Weights of a small GPT-style language model, trained from scratch on English Wikipedia.
Training: a variant of SOAP for these matrices, 371M tokens, 5660 steps.
Each number is 128 + 24 x the weight over its row's rms, rounded and kept within 0 to 255. Layers, rows and columns count from 0. The size above them is the row's rms in percent of the matrix's.

# layer 5 MLP down, 320x1280, rms 0.137, rows 0-10, columns 128-255
size [ 98  95  96  97  99 100  95 205 100  99  98]
[[150 177 143 144 177 140 144 114 159 158 112 112 139 133 134 106 118 131 133 136 143 121  81 138 117 142 143 123 125 141 172 142 124 100 164 112 139 121 133 130 124 108 132 138 159 114 127 129 134 157 107 168 134  95 119 114 105 134 117 103 116 156  99 128 135 152 108 132  66 146 138 115 154 151 128 168 133 144 146 123  97  85 111 121 125 177 124 109 118 113 138 132 130 128 117 119 153 120 147 137  73 143 181 126 120 139 191 128  91  96  98 111 165 106 147 135 139 109 118 133  73 105 121 119 125 131 168 166]
 [142  83 123 112 113 116 134 134 130 102 127 129  94 100 142 117 151 124  88 131 128 118 150 136 161 151 160 130 134 137 147 127  84 160 135 124  86 135 109 153  71 115  93 143 120 153 131 160 109 101 161 165 139 189 104 119 138 129 120 109 145 163 163 118 155 104 153 118 136 126 149 115 157 155 128 134 140 109 136 143 139 130 188 142 126 103 141  94 113 118 131 129 107 128 115 137 123 178 149 152 122  67 119 105 125 139 150 143 154 116 165 137 116  96 129 117 133 143 108 144 121 127 125 106 124 111 107 133]
 [132 155 107 131  82 143 120 119 124 154 146 128 151 106 155 129 121 127 112  72 170  95  93 163 120 115 115 126 109 126  98 144 112  94 158 121  96 111 137 125 171 150 112  93 123 105 123 146 106 123 148  99 136 123  93 112 135 146  70 135 107  99 102 136 201  95 133 138  84 114 148 100 150  91  93 130 164 142 119 137 107  88  97 132  92  92  89  97 115 142 131 118 108 131  60 145 113  36  95 139 119  81  91  86  92 160 129 114 100 134 135 126 127 136 158 186 162 122 144 142 131 187 120 140 125 140  75 124]
 [ 72 133 159 140 155  99 154 131 127  90 128 154 140 157 129 112 142 120 111  68  85  85  92 171 107 140 189  99 124  95 131 121  98 113 135 133 117 164 128 141 107 151 127 149 125 116 140 127 101 148 161 117 131 145 124 141 179 104  95 112 160 127 119 143 163 101 144 140 132 170 174 120 117 135 118 106 154 176 139 144 113 101 125 133 157 108 105 132 155  76 107 133 104 143 119 151 120 131 153 117 146 121 132 109 113 136 136 143 138 157 120 133 147 139 157  82 144 108 136 150  99 164 137 121  87 135 188 122]
 [144 126 121 102 109 188 174 159 111 144  74  86 123 111 121 146  88 113 132 142 141 111 125 108 157 161 128  94 171 135 108 149 103 136 128 138 129 136 123 164 107 133 132 156 149  97 112 135 137 109 114 123 118 143 129 168 140 121 174 139  91 137 113 101 108 150 139 114 141 127 150 124 183  85 157 121 124 167 162 129 182 134 148 141 133  96 130 116 145 176 117 123 107 129 142 162 139  81 103 156  62 140 124 114  90 142  93 131  93 102 107  92  93 106 122 104 110 165 127 146 114 136 100 155  42 166 152 129]
 [123 118 130  98 115 151  91 130 117 138 148 129 122 142 159 162 107 137 122 110 135 120 123 173 138 125 147 118 110  89 125 144 108 158 116 124 153 119 144 126 149 109 118 164 129 147 149 112 147 136 123  80 109 110  99 132 103 141 162 153 153  90 118 110 145 156 192 150 149 118 107 144 139 129 107 121 123 119 108 127  98 124 143 136 118 150 114 148 109 148 177 117 125 123 134 140 138 127 135 129 147 157 113 151 146 172 144 157 145 132 134 138 138 148 131 120  53  75 128 142  97 162  92 117 131 110 157 127]
 [106 138  86  75 136 150 108 151 157 124 101 132 162 147 135  95 121 113 138 149 104 125 138 107 150 179 128  87 113 134  88 133 131 195 123 129 150 168 122 117 117 156 123 156 140 112 116 129 133 163 129 151 128 172 157  56 114 110 131 129 143 154 119 157 103 132 129 121 103 137 122 154 112 136 106 103 168 103 153 124 153 142 120 135 105 124 152  94 116 114 145 104 141 137 114 150  87 114 162 107  80  97 131  67 126 108 171 110 165 125 134 131 129 151 100 140 135 149 166 141 120 114 116 127 111 151 176 155]
 [101 105 112 113 113 116 147 126 126 143 150 116 138 158  87 105 139  97 121 144 113 167 142 149 131 105 123  88 182 133 108 122 122 171 133 135 127 139 170  83 119 110 111 160 117 168 144 134 106 147 143 145  76 129 136  77 142 129 126 123 120 135 123 156 165  98 125  87 130 126 152 150 160 151 139  67 117 152 116 147 125 126 138 138 134 131  86 103 134 113 108 149 123 152 125 112 116  83 131 113 121 116 144 140 152 127 110 121 132 158 130 122 132 152 108 122 118 131  93 107 132 103 136 152 138 120 145  97]
 [141 131  97 153 166 110 131 103 135 138 158 123 104 123 149 116 122 117 153 138 100 149 116 117  94 110 110 142 114 146 117 108 134 151 134 136 116 120 113 157 107 128 128 132 114 122 124 141 125 119 106 128 136 124 130 115 172 131 131 144 126  76 122 159 136 136 121 123 152 141 122 119  90 154  96 139  97 157 147 128 143 146 121 104 173 101 161 137 152 137 139 114 118 129 154 135 114 135  54 148 137 106 108 148  83 103 116 142 142 130 122 115 127 137 133  97 116 115 112  69 137 140 178 133 137 159 152 124]
 [140  96 114 178 119 109 109 142 117 146 115 104  70  87 129 109 122 157 109 132 133 114 111  90 160 124 120 150 116 138 156 127 116 175 107 162 134 129 117 145 153 144 102 134 105 114 141 120 130 123 124 180 154 101 116 116 153  93 129 119 103 186  73 126 142 116 170 139 113 151 114 136 136 127 152 119 147 101 121 150 130 116 130 129 132  80 155 108 121 179 128 119 164 124 128 102 115 120 127 136 177 180 122 114 158 135 118 160 120 137 110 104 131 136 187 149 116  93 128 142 128 135  77 143 162 113 104 140]
 [139 142 151 126 110 166 105 124 149  99 156  84 136 145 144 138 112 150 115 127 115 149 131 119 128 118 123  81 139 128  56 156 137 149 117 175 171 108 128 104  79 119 115  99 118 136 130 117 107 140  90 135 110 118  94 107 133 139 114 163 121 196 120 104 121 120 126 135 102 132 105 150 129 128 156 126 148 132 130 123 144 136 106 127 140  93  96 139  94 116 151 133 127 147 118 135 105 139  99  99 128 118 116 176 109 145 122 100 118 118 133 140 126 103 155 178 157 151 138 124 109 124 167 125 132 125  97 125]]